{
  "head_dim": 32,
  "norm_place": "pre",
  "attn_scale": 0.177,
  "init_std_o": 0.00839,
  "decay_shape": "sqrt",
  "max_seq_len": 1024,
  "max_steps": 10133
}
Each number is 500 + 25 x the weight over its row's rms, rounded and kept within 0 to 999. Layers, rows and columns count from 0. Numbers have three digits each. The size before them is the row's rms in percent of the matrix's.

# q: layer 2 attention query, 320x224, rms 0.0621, rows 26-31,57-63,89-95,121-127,153-159,185-191,217-223,249-255,281-287,313-319, columns 112-223
# k: layer 2 attention key, 32x224, rms 0.057, rows 25-31, columns 112-223
# v: layer 2 attention value, 32x224, rms 0.0674, rows 0-3, columns 112-223
# o: layer 2 attention output (transposed), 320x224, rms 0.161, rows 0-3,32-35,64-67,96-99,128-131,160-163,192-195,224-227,256-259,288-291, columns 112-223
q57 158:482554503543524531537465507473498498491476516478449505477460514514456487515469557513576518534484521473496497507503479502477500532525487488506469497518489466481499464492488535476545461485463508487485520479540517480491489472476491467501498508512505545528470506469510448472526522499485481515554497504479524502512489485484479488512458504491
q89 136:472485527509480477523496544501506481506473519484536513519455513509475479514532481472508480474514481475524458500519467521462466506523524500534505512546467456462504474561482523541517500488524510491497500468526502501507451459522505518474475510494502464530503494552499538530479512506487479518527500482506474473512465481500472501516500461504
q121 156:514489432495512504522498491499475474505528538485442526457497521486482476486460507501528525515511497512533489540469533519514486498507526498469483482489508498540455468502518442458516448491528518482567511465510532508469486456461465503443479505469476524485444485527478494492544501458470482516498541512547498524483512470501486515491478513505
q153 122:516496479494471511521510468489482504519526537460451467497511518467508473538508504530549514511498497446516508501518492508525515499502514544477500489495456436471505517519473459500508483495451556506537493445534489502470483487466502487495499504486525527543490483501513500451516505464501481567518507472511503495492485506478495489515467508527
q185 154:566503487508515536506505552542511512444506468502501514482451520510482466526527504472525482485495495528545527508494500469511506495526481567509537527476507502531490536475516531539509499520492532450498517545497525530485523500498508489502530528516522517500507455500492504479486518518499522473516523485535480523501492529496498511508501499488
q217 130:519521497506518507499470545482459502519467502503501504494483529516511505490520529499564513488515521435539481490523499524491478507529505546522512527469508529484529481498498476469483487494474530510538506483518513487535478507479482469515482544535490521515512481505470477462474495482495527546463531496496533469524478514501521495495462512481
q249 134:453492531546473497490493524548489537511483504464495530525506481510459476526503478465526489500513479455503512519500458517521498521484490533490524520508541528527495508503521517503516476501514480540481541490489528475513474474511471518518470477512497480504508501494549468497496502548513502493494523521498475424497511494498493512514520504509
q281 133:494499445536494515515501513498526511526507542497452517507531509493463513480505556518482512533516487471502488560498502552478497506506473518484445505454479509497487475519470489483519454486501462474499508495507478531512507536449520544427524540482518484491481496483502482499463542494482462430524524494480514463469515519520480495515516452530
q313 127:519513477508482468525489509544546501491511540481491516483481472500475463510551511494501518521489459487513514540514512524516512515492568519479513507522532517498515487544510482545532536494481485509490487494473483472502473500516494548460494487485474517500493492505511506491529524422495486461464534523572503514464558511507481523518550520514
k25 123:508513493479493517500468498516474520503477465521457501553506506499497502452475522484509516505491503512531483491513489515549504489451480518512528512509503531499507530493521498552487526497489499544463452467467532474470539483501510457536497487502436498494512477521481516504503531496512476500515464491500543528529463504481477535511518521503
q26 162:536481551471501512529563542513506519477499449504520554507488450471517517498530528489503522546493461492476520499503493460449497528458486505478506537494484522512549520500417498535484535474551490491503461495504490513504493474512497553475493493511472533477515534513514528531472529483506521476523492517508521468512457498495501524501515546474
q58 157:471475481525531480514471491479504474500509526517441531476500528492515451527499499496502476502546479486533512550493509537505464526507531497462504514531498483480498480476516517434535459516459543468494515491508529507481484464496480481475471502505475512539454465493481436480523500475462505528474530495474516486507505470477494486507459475510
q90 141:513443466517480476534492523550533479463489498484474549517449464502515519509472478538516559509525568522500498501529495519531492533509543520516427508482493470502499503478466467469523508462481511459533498525517495524507493494452444475476487497537468542519523472495493510487495491515478543514511468500544486492484498528523493475490473502509
q122 139:516477475513497477539536460532514455503514509486475533476489486484517502501496546494470537510493539531492475471460519467490502464527524496481492502504453478484524500488472484469483477511495523466478492487522527512553499502492458512463462494524464544450457518466507497500486495478476556490488524472513521489491506477500490458482491548526
q154 156:499525482483475499538486483485543476517482515486470506475490514534493480519464543504505512499498537515515489519513534491475476544498486510508495495473509434458459533492494524489489497473485525483469493499500519491501472484468520483454484513490478526528536483475474486480536523456468495475514486498512499479502491536515472461472468480504
q186 154:508485493449526487473530480498463529458527475546489564490463485507510472527483488524519496483526469513493463472557480485461509467505482515467518508482484502508495499470495512543493518500522446515497478490505505486485489486482477488542516530493510501517525519500521485468466522536472478497528468513519500495529518494518467536506503528450
q218 141:511519500487508475517503503497494482501497478528498523515474482505486508519501492494536526522563502483495516513529539486483447516514499522507474529447495474494509464458518515447542464499482505499510533513511548490471504496417468504499501485515471534515445490495485482450500468481494500510465473515491511565529480531505502496519477546495
q250 133:507521538473512525524518520473466541466450513502506533532521493456497500483491508426519498519514504474459549482538503514442486546495487478498486522479488555545469523458494509508511496484537448471505502504487471485467488474504526539500479477531552501488538516495505500514496488475504499512528491522530484485514492433518500538491513533490
q282 165:507489461502505499540464475517485443515525535466514537475522474492473443493492477495502503515531506492500463514509534505513505536531533504492496488477446523496501448508483497449478509476511500442510502496500489502523511505499497522439476537506473537465451433531492501537497508465476524529481549490515532477476503514484518480469504512524
q314 150:468512518516474496468535537470514530509469498500487494514501515451541495501503480537464482505495516525522538523517512476490486509476497513554477474471499502499482530530493507555528516473480450493456498560441481517465449476506523522534488520494543506538538495505498465498523480524500500516504535505485508495468483482530549504458501465475
k26 086:470465502510534476505488497476538488504507531478509474449512491468455503499556471524503515475466527477454511503514515498490522454505511487507513473514469510517508458512493520485474479572492486489525505512483519464499523498500525517494523499479563527522510502467510500462504501496481501506530535526493490483486546551527485479507480473519
q27 120:498493493550490500485488525497493484447496525488528496512463503520491481489516533473465476515508520503506514529517470502528511515491488511501504513496466507515505530481496477502518528509450467472514516489472493549540507469568486479523471511493490513515474498497468492445522537507508485517446488465535472485500488502547413494526520502446
q59 115:486496488486496464473482499484473495520555510497483486482516533526472452459502457481504514509543471474474451494482504462499526554471484524530453495495494461496478486531509488526488486509483510511509515477512538489533483534520460517481489452480520519508509516456496512491495504522524580519512444492510456476564494516477490499460494483528
q91 115:535522476542508483506514496480530485477451529506462472479468520505493475551465466492468504518472483519488464536542513494523491542495475459533462472519473505477513539517474438471510512473476438484473514510461495519460494497488458500502506490485507508520486502498486467460513548493487495494506537476538508489521483524530498473476448506450
q123 130:500498471510490486518466497526508416483520527511512512454520519497504456486507504450498520507506487506453528498512512552495504509530479519496440451447492445472469513537499479485468458460480466482506479458496505535515461522493508489456508489506470544471487495514455482513496502512448514512502535492520471483492523497523490516464471512497
q155 128:474542501519525473507461530506494505564527537510495525518475527528475447520495515486538506542520504496494506515523494500489471501497508514537502493469530470486498505501487502485527515496480484494527515478493530483549467523506483485514493505519516562518487500510454460529536539504522490529502492554543499462488444507541465497464475485503
q187 129:503495473508489490481451496491511475530548562504479479467503489499505502498473439497524499496500523520468515503479527480517497551512478500511484473481489432497506542538524495464489524505488491510534512475468460501533505517508460484495513540513501506481478503488437482525527498494505503550518502536481485446494524474488510489480498463459
q219 123:488531483522510476496478502514558473532507513505465499506522537526501466507474487501543517501512489508484514529509503520493489502491508505528498521487452430462517505499518504484513496492451532483536498445497550482558486521506456470551488527538505565532499486508493442503523519468531469511519474531551505475486479503515470470501511515503
q251 122:494462503554502462530448507477482446518511516479474452509514511475461448532491467476483457465495477526524508532479529514504498539507509541497470471482499479478511483537529487485477481460492541488483534519534483481512481484524431510461453498478484520484468506504489485510509481492470552537495537514520479523492493514477507466482482479517
q283 097:514493481470496489554435527472514475466489514502553483504522464522513473499506473504507473506547436488470535509505525509504485485549493511499489468519468484443510469507503497523547514494481489526538491463501536481494531497469516487505499557500535515486501500501470429471451479497491525483440514519525534498515509513501519490519495522492
q315 148:477465463503513492516481455486525448508549543492453486440477489512487455462479515498532502521513477491475530512476512518447476506503486529506470466467516491473491489524507477490485492494477517487512517487521499506525496534491503500507472524515499526447485477522491457497487494463529517514523513500512489500537496507495540492460471528538
k27 104:501537494460487495471494474482527528518529504487501491528544463471503499524499477548541509497490512515496540512489546519501473503504519489481494546504542512461515495487512525470524502522492464504531531498455498503489514523491518441498527480485537511542494478481520502526527511467503437513502475499467493507507500496489486492516526485510
q28 109:574491519493485485500527505480491561479459519507468518468468543507494492510545478506447498526460510485522445542451501484480469506455491477466504505494531524527517540485504508527500525498513532486536461485510466473502535482540552479503493487474496482461525533484476538525528563453467494502449459494510549477510496501476502528478515520530
q60 115:483544483508496502539457474461509522492467516515498484514510509521528492473530488495518509513494491463486496507466486536494468516486496494520518496474508502486525492516522503511490514509492535512505485467514475495501479436536515489529462491491511479515526512525492420515544497498520466517464465533514528508474509449500530520474476492530
q92 109:534503483489487492493526508489490478508500479525505516533566522471500492480489508483470500515507484472536474483416475510504478485475502461487490497488471475563458496461509535520495492518485507493515532521527529515500528478491539521510478526485530468474496525511473523527524529468503512479472467478530554531478505515446533497486514543531
q124 105:510477452472474472495475510514497497527509439464520526495505495454479481513496517537492535510521487524474510518511505506490490506444479501520485498522535472479539541534484509496482499482535537503475454530506528493481463494507516504526476511531466464490523496529482516497488531520449532522527509510497477479514531520540506510491508489529
q156 120:547454491516480527511460486530453444483531532470519522461540455479509502489517514550523545489505512505475469481482542497513520477478528533467523464494459518503491468536507516496503489505506514477525542449509516512502487508485517511472500505493538517466481505484460517511475524576496490539481505526508528518550497535522535498454506495509
q188 129:462500494506479471500488511536523445446483517537482505529494494496506494498520475482502519497509466504430476506511498509488540511486502539518456496469524491478486476538524533448460474486467463447490504483529519475507514495508492506481505476537511510522485505475506467504520502532492492523506523521546486472511526545482511486500470461471
q220 129:500542478507526508513528452489554501560542475498506502492534480515532514530481509512490532529478510510458495474500545503516526521506545499452501452501492500458474467494517518504505517508489540528543496432523512474548468502465464514494501549549496509518513506475490451487513538535485534489489526473536514491445499506507526473482512528530
q252 116:508460487488461519537506496476508457513521487501538500484506496504495509504506473508509534535535509440495513494440500505531495525493497489463511482469460524507472480513502550526492496480500509504509510525513495481479469480451522556480516538496515487481540500485457525533513528493465485472496485484473472514458537519501526538481503523559
q284 114:521503493520461482514473505451550482495495495469487528513523511484478472527472528504463501488503447535477488533516517527495500502518504520465491482491514482499516488485498508466481481517521534494513517455552525506497501494516470519467458565492491514501513513499458494491506531506486485532483533496512501468484519464514522479469486496545
q316 108:522522524464478528467538507492480539506501487518497457522515483456504537546509506518508488494448518469518495463498489530506500477501506501484522524489513469514499503475450473526467518445460540538478498523494498479524471487478520480500522457476503460520506518481496538491497487491475527537466505508531449476501469474519523486489508510476
k28 099:489470495478486480502480482527482486482484529484520463527492419474484553478513484489506490476496530540482498477515488491504519522489557499488471518545479506467537507517464498514513516481528450538492518485502506520532494501565450517480532497504480492499514482466505516494477501486543538454529531500513486483473504468518518519534520498499
q29 105:510504463518468551471503461501532501495539522451496526502503504470480453518517498529545532453511487502476571544497488478496506534488495526488488503501479475483488553502501528444508513531508508474491480503532504526493492535499464511477499512467451513507466511473525500513504491548521543521459505513476497519464528504545481458484484510541
q61 111:480491504473469466527474512494489493560500555540496479486518512526490480504495440503472551506470515482459491489477533500479512483496466539534525480462437513495452512538514465506532511453518454495519519520509474525488530494489547476489475503478483513456516521534476481508529509523497493521490535507516532472507474491491479487501513456498
q93 107:461557477517529519502479533487486482502491497551506500539499521525449446480469463517528491473520531502474493495473516457505528479539488490528487497519504476508466527529470491478519494546517514490495493522525433524513519536479519525483539485526512547482523486490509474492556503483481526523519508511502458474479499489519442489528491458523
q125 097:512456481476461471544468502515472476455543541480523509482497477484511470513469461517550535497486519505439502537511496463520518481512523528452469494491512512465537508508501466492503483504457539511516497534485497506489451522509482519483531517496455540473515486472471484499571470490455573515535488490486489516498521484461533430503511497493
q157 109:469563487491469478490458449496511500512515511453505482463473473523521510518517473528469513515468497539507516535510520522498519495508514517516473448513492465524493505516467515528499513503510493485573477534485445528488472553517552457474499487471466521464519528465483494468524500480476518519506512484461502519502499519499472458406512472515
q189 119:496475492512486498496468460530503451509525507506503503477549488503499486533480485554514505485508513546460533500523513501580531503489522528484488480529494460492454542500505506499493494496505489474508485536520489539509471498511462521472519475488462488493518506460509515497517466489504524498532537527482458482514505540498530499459419504465
q221 107:511535496520504480480468465466557493515512529515503515496534492452520489520511470501494460482489510523475507525481511464568502513540516528508502482507503504510541494512528480490532533495445514480507512526493501543515513534497483501471528517467489533495472471484483502550485498515486518513462542530487489499488524485504489467459506479509
q253 113:482506479543496499474484488529533478453490496493503496507506468516481458515487469524509503518518512558473537531525526495549510539519500511510422478514480477517508511501515491480533510520501496473494490506524482532517495496493452487434507504473512474482461535484506512516547519494511517501514527515505476455503514519500499445487522481470
q285 103:507544497522471517473514510473494499505516487477449501498471510472544448497487511500494489472510535482479539523510523519514510470480453483498439495500519483491465549501511479551545545505498518475496486531522463515434517507498453483505531501461527507526542504486546491515508495505498501470524489513513469506508521483480503477501510474520
q317 125:483512464492490513537508478533514464506534507483504510496465487559503450478520492484512496519520514477464483550483488501491522526496513550470473478520476496473468483533479499478481525508516502453461520567547521528504486523529489501453521536480490536515505493500496490515517481453516514482515554481475531489476557500490488472480513483490
k29 106:519456456472492517501486453506499499498478527495541510486499540521465506575471501487445495475514503524493499484528478501526475489526509462483513487513491470491537531528535508493472516484484526496523464500460474507529495533496499510551513496469494472484494489497458503518476499482483489493530522489497483460469552523520459493492503479538
q30 105:515509504507498472501485466505494449481511486498530476513484520503481537474490463484513541551514508515480495467505525458549502518486552481496520532489500488482513514494509512492513516437494501449579467481502506540494490462549478516507486482466478467481508494522473495468481490513535498518512505499548463442476516495512477537516508482476
q62 126:519484494521534513492476503472533484479514489450438519464462521504488470513473496465533496471484481547478472494525489500497531526503485553474462507491502486493489479533550474496550483495482522473528474503520553469500462470470497492519500474523530559517481505498466457499479484525498510501525496526464436481526509460508508476486499487484
q94 108:492502495486555467487490474518565497515486498500478487499534513536536475482447500465516532508532462486505472485504481449479490475481526504508517514490477495526575468508487516496491542513552500551533503462522497511526505496511525529495468461484521469504497530500467468454541500486505503541509496459474478488504459480472511494473511443519
q126 107:517504525435492470491476513502489514514553472530479499481509525470499523444519511505507507492518470534493503473497532486549541495482490474504498532524484482481506525484505506505513472492494501544505455483560483486495432537499497456498497481537503482485481519519506494522521485477503472518542513492501471502487534509498511515459471490480
q158 113:525555502533460488485487501511452501519543460487493478488506508538530481523514522502535505546485527501474509490554482511485509525521523518494456527491504474518482454495467496525542468476481494499505508461494553478504491496489478500498498507516529523500513455528521465482504545465520509505505503461501505451506480467537480497494524468513
q190 130:500446490432444499503484528501497522494513476500489510524518499491508535514499505506471494525517498513482502497486480479509535489460536480496486528554488512495505476494498484482458496478558461507480503501527488526516501536476524515521464485502512481462516500480493522526468530512475516476476503487515522502481500516517544504459490501499
q222 116:508537500506495507492505484476511471482504535498491507486495533536475518528531487492561513519521537539480492527533510536509536503480512515494493530509487458505496482512555537460537486456490508519512516443521479484508516467508514496514546548494501509522486476504461432548508536487540488522503511478511481449474515471544490476483558459529
q254 120:493459514492488492466447501510504480540518505505505503475516506512466464498425504506544490464535499533508486493524544496509482523524501541479502495468514497477529518531493498499534437505488536513524477488536495527469454511464457520485506492515521552496516478474500452473537480481486482556500484481476406477471510471483545454508465459534
q286 136:531533546466485542511539523537489520481512434535520488540526493493510537494547522497511546495489514486476460480507463489473478451460513496518508520488520500485511508492497509530466510540500487560522528502511496518486524550503538517542537470509498471496505523468564502530517485484545470474474488491481485463527486508485527559500495514491
q318 112:499528505479513495495468476492510505489524514532438510480526523529488532556487488533536515493532494511486489482544491510513480500516481527462513551485505468516516464508525506520512472480520479509533499467515547456536524509495480510499535487575526528492499447477480451466512520477500517500493495499537497471475482479462468512512483539475
k30 100:469470451537524510463489468519478504473517513490485496500477515522529488528522520526480505517502498479441469520531492519517557478521513519473472480513507499496460483493511523484476483471531526455532516469483538508508487510513479478507498526486516535446472491496514508516509459499463482491509554498534521468488530462496520515511497537473
q31 094:491477516507473497533510498524505487518471488501484458473459468512467503499488516474485494514470464498512504479434473474470561488474531498496509501507500480487490490511477561515458514490504468492539475483474466538486456501525529521477486473469485481509467488539476519538465458537466538500506479506492518525530508509494484470489508473519
q63 096:514557488503514516516508493473472465526501459473535483537478502501513497502486513498455483488484506488475580507456483513470516463519484519526533483477512492489520484497496525518518530470524473471495502503486482549503487513500495496495514476466439509516474524559530472477472474497520439476478541494491485513480486508514445465515449505521
q95 098:509495517500486504488453537472510536512499501513492508518502491469427527512481497484543471475538472479528486538520504490504502512518503536528510480495532496483544498481509512538500486509511455524506459461505530490472505482552539494526504524494458542515460522484477534502521471515475457507498487503492528501530505508455471481541539521478
q127 092:484559516475471479510505510500502512523450480550469486480456535517496489520495525467517474461481484476511503486513498510426488520525485475512504496508527496456542524502516494535520480473496505499476520481507506540530459502510471474531508481520509454530503510544499498549500518515482503447480487517484490485538540520518484532530534498508
q159 110:545439461493445515481497522466497509453534470502529500545445475514504496465516524514480485506496499508526534524504447522511523483498516528517516483500513501487489498507488496491473491464500506457465527526544470516466480526510498514496487498495481497487485520536525506461487509539478463485487499496506454506508546473470490503480494508460
q191 097:478491503545507514481463492528526528503489521489471519506499507504486493511544479464505472495527515480492490533484534523452519523468440443494495480486489536519547540514530498512504495520498472479469483533513486527513458520475526524517489508491489487500468491484470511503482535516495469517511543469544493488486541526515486517485487487501
q223 108:514472481477502481498506473481513475456477476522514473498465499482502496430477499492478479463497489536539514506527510565442486530487504463504528494531485502494450525485492502548471453500507509475491505521513452539514489490528483518453510513538461485542473481509484509486485551484490502477499539519478454506494543509498441472526470501483
q255 103:471500486493462490500527516483508537501523498534491487525454508524511485486505521501449475488479484493519532525494469500469459504442480478508519512505551485534526523523455533537491502497500437512470477486508491550494552516526574518475483492500467495507485502530490519525507492501491496509474485516517539563477504528523501487495532498490
q287 100:512485526527487493477491504499491487468512476476469514522474533469522526487522500489480469448509521513521461498489481507478481516474492465517480472511514509495515473539484488520476465514500473487518494510521464529472453527570523517505501458485473501483461484498481504518486487519500537521550514487496454519539533529451471475470495464478
q319 098:519463472454468494499498508490555511503462462531551504476500527546544512510505460468474494511497533496549508506525473495482541514507504497532526448493491480470532527471528500557485500536515470490497500516465483487478497496465506498508480544493477505475467495542457478474498508507512494472469506501462494504497516477508486535524501456487
k31 111:438477501479509517481509475457541492496494488494473494497532480508507510515515494493463483504492485531537482491483495478463539461466470503511486525522479508501521514533495510523522489525499525523440443485514462507520510562494510526478480516480515453525530449464521482489462466469514517482549529485495496515474503499497531501504501483522
v0 095:519504497510501534438505519535539463516459476473454508530486512468490504492517509517442503464462495490496460511480509492510513491492501493501497468556490543500493515514471521499494488461517548459526487480501495506506497525507508480462569523480452491527508528451447489493503505492516493476515471498536503471484483505515480529479488487515
o0 116:489525541503506514505493521463509515515504517508497495522477486515486480539466480525489499484492535489514480483491513518508504466529540515539463476423482492466516476485514511443538519498507483449531511489503472506526497523476503517469493542493494520517453529494513502509461528494511512478500504497488491437477525502514483483595518463501
o32 096:507504507479487457540482471529480536480522500485479499528474552494490490534495476497468503506503501501515510481492516491542447492506538497501507511494474524549501541498508507476530503519454507526488496523516472512520475504520542512496495544459453521479485497494470492517463544473453468483522477474493524506446483484445492504519472506534
o64 101:478491519491523506537496494450484498468507489508528461520506545444513535560481479510467470516470492478548459517505480483519501516513490523498460480518510526499518504536505529479506496461499515529508457455521501526500493479500471524464490540496483514477504483461468508502489497505494503509476523539556489493534482509482492530529502498466
o96 092:520503444486489482473489530511466524509509497484492503464504482511482504480524527485479476479528477490551519485496507488513482501460492494501518466509497487527490505498561528534501467539508520542519518461500492496506513526496522475471509493490485500526538492452486532503507486452478488497508503497495513453475493518485464517470470463436
o128 089:495484554494462533514482533497437505496473515497474498485499503489519484491495530520491558490466471498509489492474484478478434486499523503469520495502520532463522499511495519395502544500521496588505506469489520493507516522553521496485459508496465473509463484506475506509517508475524509473496500495491466497509499534497528511507533537506
o160 101:495490484479506493536519475473535501499496475516534570525476543534483523489545522468505496530530545515533510496514459466471507545524502501439557547525494506495523465468517475538536481473489444503483496533517516482479547448450501481488488478486534483506564531513500504462530449518514511482504495489477487537508494472523456463469513479546
o192 085:477492491520521522465536492475474507503532505525519529498507446468540501513472531484513500540494481568513531507483475496510486525525439493496495526499506497494455513458503507534523488536498503519491505514523499512493519511478510485471509488509489457487498521538515499503453491517460493488498470509455488468498494520475488483551481432509
o224 097:455463483521490483447492502454505521492523536492512535524550495521467501536494492492512518462498509496560462461519535479518451485469491506508476489522505484460492468469496462495480439511503539479483504480473509517489549485537487523466500481519526504507471509464502511508447488484508513512510500468479507472523499470513518501551503495481
o256 111:525457474502483499515477512517474500495530480476468497500517482469481498490502443511474492480533455474518519512485497506482572540512499471513484501479477472501520513495509527499506482476458514490516490509509529509556490516506489527477519492478543482499515475477528550484475504481516468512465480497481521487512470515508519533504484548527
o288 088:552478537491513495503468513497412457490493492490498490508500527502500486491486532534455461498504469514476520503505497538466488479450491465469494520500533465541510536471530528450471515494484506490513497501513556527507521506506523481525501469529523478471491523528482483496502452515490500482487517483522497513518526525501519500460495554488
v1 103:539508498505539488498494473479511518520466478510499492501488500492498488511476501472486528490507497520466534489514483466513554511540502448486561479450472497517525494527532476468508484491488517497524495515505517482496445482485525537521488511523513447464518506494490551456482432507521550502478500503455466545499486514457551450510464533457
o1 110:487444454461480496539491493542513453448519506521530496493528547496510526459529528482522495507525539456485521475538510523511560474483529468534502530474509517485495546480485498518493471450441521511478531536492537499503493466527439465498482483507467490494477525507526522476504494493511458526547512475504523500527464494486523481507459492503
o33 097:533510507499508555511529507504498504450503500489493529508510496480513489494520508530434505492527506451543479518516536502516488523513519492478477506515510510490523517462491511467464497504511511441506481478564549535520518488505489539494519500495512482492484530464508541529484535515497489514449539493517472437453516489479486528526509468510
o65 107:536488545521450446523465540508506497519498513458503509496501527512467513468528480477494458505536495499537494500560546494492515489513511497517501496508469529485484530531491481497500477463504493494461520493463523521508481484481513506496529532504514563493501523484513510488456489482472493471533508492450526512482475482499565504468441537529
o97 100:508415492512480501505487515481457493502487459542498489484509490500533468518502505459511497504475437511511485517506497502560500463516487535501488523504484524520552524499502544506505470537469521564483527495471455512502492503556499501440525501483493540498511528488486510542498515460560501489491513523479470510462535453508521474510496501479
o129 094:479484554485517496449496454498487520506552537521509505495484485549516536501470443510462500535479557537493512480501491485492510509509479521522529500510513511480493517492493528534493523464485472473521487519493496495531485460458471503485508499497462476515479499497474513454461522460463484498456479500476538491522532497457537555474447508531
o161 101:443459470490499506491490494478490510476518489501479499488496502492496456462507487512510527494496441505523481475512523432468443502507511475504472526533518526528518493490473502508505485496507508449526496514498510520527515537502515505543468498498519553492477476503504486538529477507536503485492481553464559482491521472506484484472513458536
o193 095:461534552503505524495536461489444492521498515527502508510505489493472506495456465482519520491482482488486496454470555508556495478489533457445504520507491465500463495481475477482477479486456510563539538503547488520487511469461487500532491493482517526481492511526529495477498507519482485515517484513515517531505495463513548451480492505464
o225 104:505540500544520467486450525517512501536478508482536505527458487486454493503465518464500513477430530500529478491468496514515543473498480520470551541509540529490513502495483526500506530494449492493458488505507451498458466479543446519504507489471478501508503489509494497479505546508481518487488516495534514499487542501495503509519501545560
o257 094:497492498532512472496522545513478523523512468486503494527502485529494489500504524464516513487442506545465521538555508511488511496489494494474496473500502490505503479499498473535489479519559474509489534541477536509488490474499478459536506521543499489467504479505481453500485493519475480533483517465503477515506513526505485504536490509538
o289 098:514472508486552517472579452490525490514501491541506492501518469478474490498493537493448494498485512548504501495524493504514498527489478498501517504468467445496520490480523463470514541522537503498483462494549468484483501525485558529508557474525497470500472497522474524511527512513513499560485539503482486490524477491474525465490485504443
v2 102:480513494520489446490457480493519474479516529477522476505538492521492520482514446494533524491493535484496467464489510526509518491485509487505500557507540481461500501525461486550523500509494471477473509491478496515535502482467499511487500527498525526483517491520498529458495509471529499494481485562489454515485537493537505505498535501494
o2 109:489489519514526477507522496522491478509495537547519445489469530512502520494453531522513502463484530478514503481541480496497477511521482481476459494528447484517485544517494492515491500513495512484536482497530537469454482466544470496516527510462525499473507513488523481459506504542478496512519512553495514493497479482470510487494527512507
o34 095:520467540499507572487515523494502495479482473511511537461545510473480524490513480455522509454481518520473511513531511511516492541473497492525535508494505469499503517444443506529512480509548467551516464553505490494507421507504493467534514527474480483496521496454496460531512500478451544455512523476499501545507471499494500523492456532497
o66 122:471453500486464504494484500523471457510548474482494558507534509496511466513506496465525487492506510546501530486511501495564513517458478494475495524459541482476525509496477480454509489496486501491528527515480453478481523516469508476512509489443507512504533486500539500538521454482564514506471518496491474496485497479461481521516534518509
o98 098:475425462481484499536469519517449503514505511519475500486505479521526488492474490478538498508522457505474534513485487482525517523516522522493482515510522504528564536501494510506494531440523536523462539512520471519484507497514512534497568525498508460471469508437457511483526506512492459505505482479517533485547498531488482553475510494524
o130 096:513466481493480478522517553480530507455547526476505503479525485505510516507503528488548533498475459504486486557510531462558510518539487473504478501484492484533472492511551508504494515483495519483547492513524462485523481519505495525485521515496498486503482479497535480502482554544502492491524514489490531498507503474469503533462540485519
o162 108:476522516483523494521539515500518534470460462509537507552477465472508469456467509514464478541534496515494521523484472447454507422518514518477507453494507534554480467495564483470513499538508489466498508429506562495512502489469476497511477461518489518491498515524494489475479496472468511470485491543531510473472537496507488495524475479488
o194 099:521472490487494477529498496510489484452478485483506524532471500481507521503480487499514542470500493486487484453487554558504496520474528531494496515492469541525486502489507525515528468464486529489460523470517484551484503484483499511523492461523483530482517526514509516482494516488500517535461486491531551563529473439488502473532512463536
o226 095:477573461485533531511514471472508506554549505480516459476513535499468538506543518482496492476536480461508452533506523485537560498498491529513529551514516504496491515496502512502522488492496490543427487522474439462517493495533527531510516470490522516500507559521508510522507511488549470497534524497475455501506527523508448491481495527463
o258 114:496541511470464513482491516552495507529504463504508477487509500538499491516508528498499496499491515498484492450502519522564517508504510510510504493503475538504538480512509500516510505518463499516480510532524522532551473494508480510476512522560464508492490527486501528518512476456534523512513491495503506465483503472517494479540521509522
o290 090:498424511489521512488470543509557501483520511510483518518528532494523507493517455475462487495538500470492517526476488472459509486504468489502540476518478506478509453531553493503475467491509528475478474479478504457506520428530536498479468481498501539509527473508521489540496521509529527444476478478518502504511518519488483464494499518485
v3 104:515522490513458566486461499451496519539522467493508521498506499506454457482503507503520530478524529502482491501508503469538530531499465501515480505485510541525507503493489502468500497486466450489499505482504453519494497536501492493496515475457522490474472479490519531467546493530483488507546537500443532495510447513487545471476462518548
o3 110:508474450444492510519489498518518492527487504466493510508455486483505526559483493494480511498506501502504485498485487458522441502495514489514515474537531476512481548495476513433480515528512457493511474483462477456544477525469510505501524524477486484487517460494495494507483517486505510493496536485544454490533488466503497509504514496502
o35 087:520464455483506502515512476473477504504491515520473485511517513523457531491507475529457527523508541534476515489514520483507477515456517515503543473471504468481495479492550455501521497505525500502503487488480515472486489452485452471529493495551461476550502514464506513511541513484479502502539510514559455487508474506506511494523530507477
o67 100:524499480505494512515513472459487512478476465494508543483525507489535489459511493533491513480514453477495525536529503543512480533517484463511499494503524605508474515506542479500449485508501486531516512490448507478492480532466511509493524511534551483515514513493473492569474511494500524534492485518522513501512512536506554476477488487538
o99 088:486550486478476480446495537544491470515490502502487469542510480523514487526504528501521492512517473494546474486500489461503531498502470490496481533469515495506521473494489459537544483509541512532516495478525464471484474560449483539495509529464477512526467471536505493502523465521512507465497431470495495489507482499484507505479447491503
o131 091:496452487488492515508483519485478498485529534531498511550536494482483521505475497534425518490503486527501466544510551543481492464485521507514470491519490546505479488526515486497536544503461469465448475514482531486520482482510422499533507479518522481487512543479513546468530486544478559521485523497473487492544517493457512483466514470529
o163 109:457511546507480452517513502492548473507498500481498505473529504475483471507531457492496493513499502546494499464539511489466509503522472538505516521506503473473503498484437508508495493484503511536485525531491498513507518476513512498484488532504488524503540471514492500547472544441518509530486490556501490477499541508505506501537561499467
o195 097:526506516485486505519465518515478466461498463478495445489486490499447506504501504495571471501467479521487525530500515507497505522502464543514490502497481506500526484514508492572522475485503471486472486476508458515517487460480522513483550528518548476472547502471552490507485489492544503499496471515484514522530466484492519480518534501534
o227 105:521482520472523474535499520545469494480508498505527518511524523489548501485462516530525467484465501519529480471460499495498484461561509466504536524523486516505520485536476515543497508525479533514482520484499482488487530517502495502539506506483430494477442515484477490537536534510479479486492487479499505497533517493446554486516434497499
o259 101:493454507497501535470499430549455527481501470501514539459488524517491526503511550477474488537487511535489505461475508507504498491487515477490527455490516501493488491542480559506478484493495504518513479500525478496497517515518477454503517483442459527526513484518454465501526501499506468486463514468468504532476526519516474483485489512503
o291 106:548469561517480519503443512445447466500496484515500501526501525510497509517514493534494505487517505537464480508503532535498475539493561500469461472484483486512531498522473511505518522457459486520459511531497516466506500492504513498488519455524505493508521507525501489502513482507489504481492445492484506520529474511511533496505465484531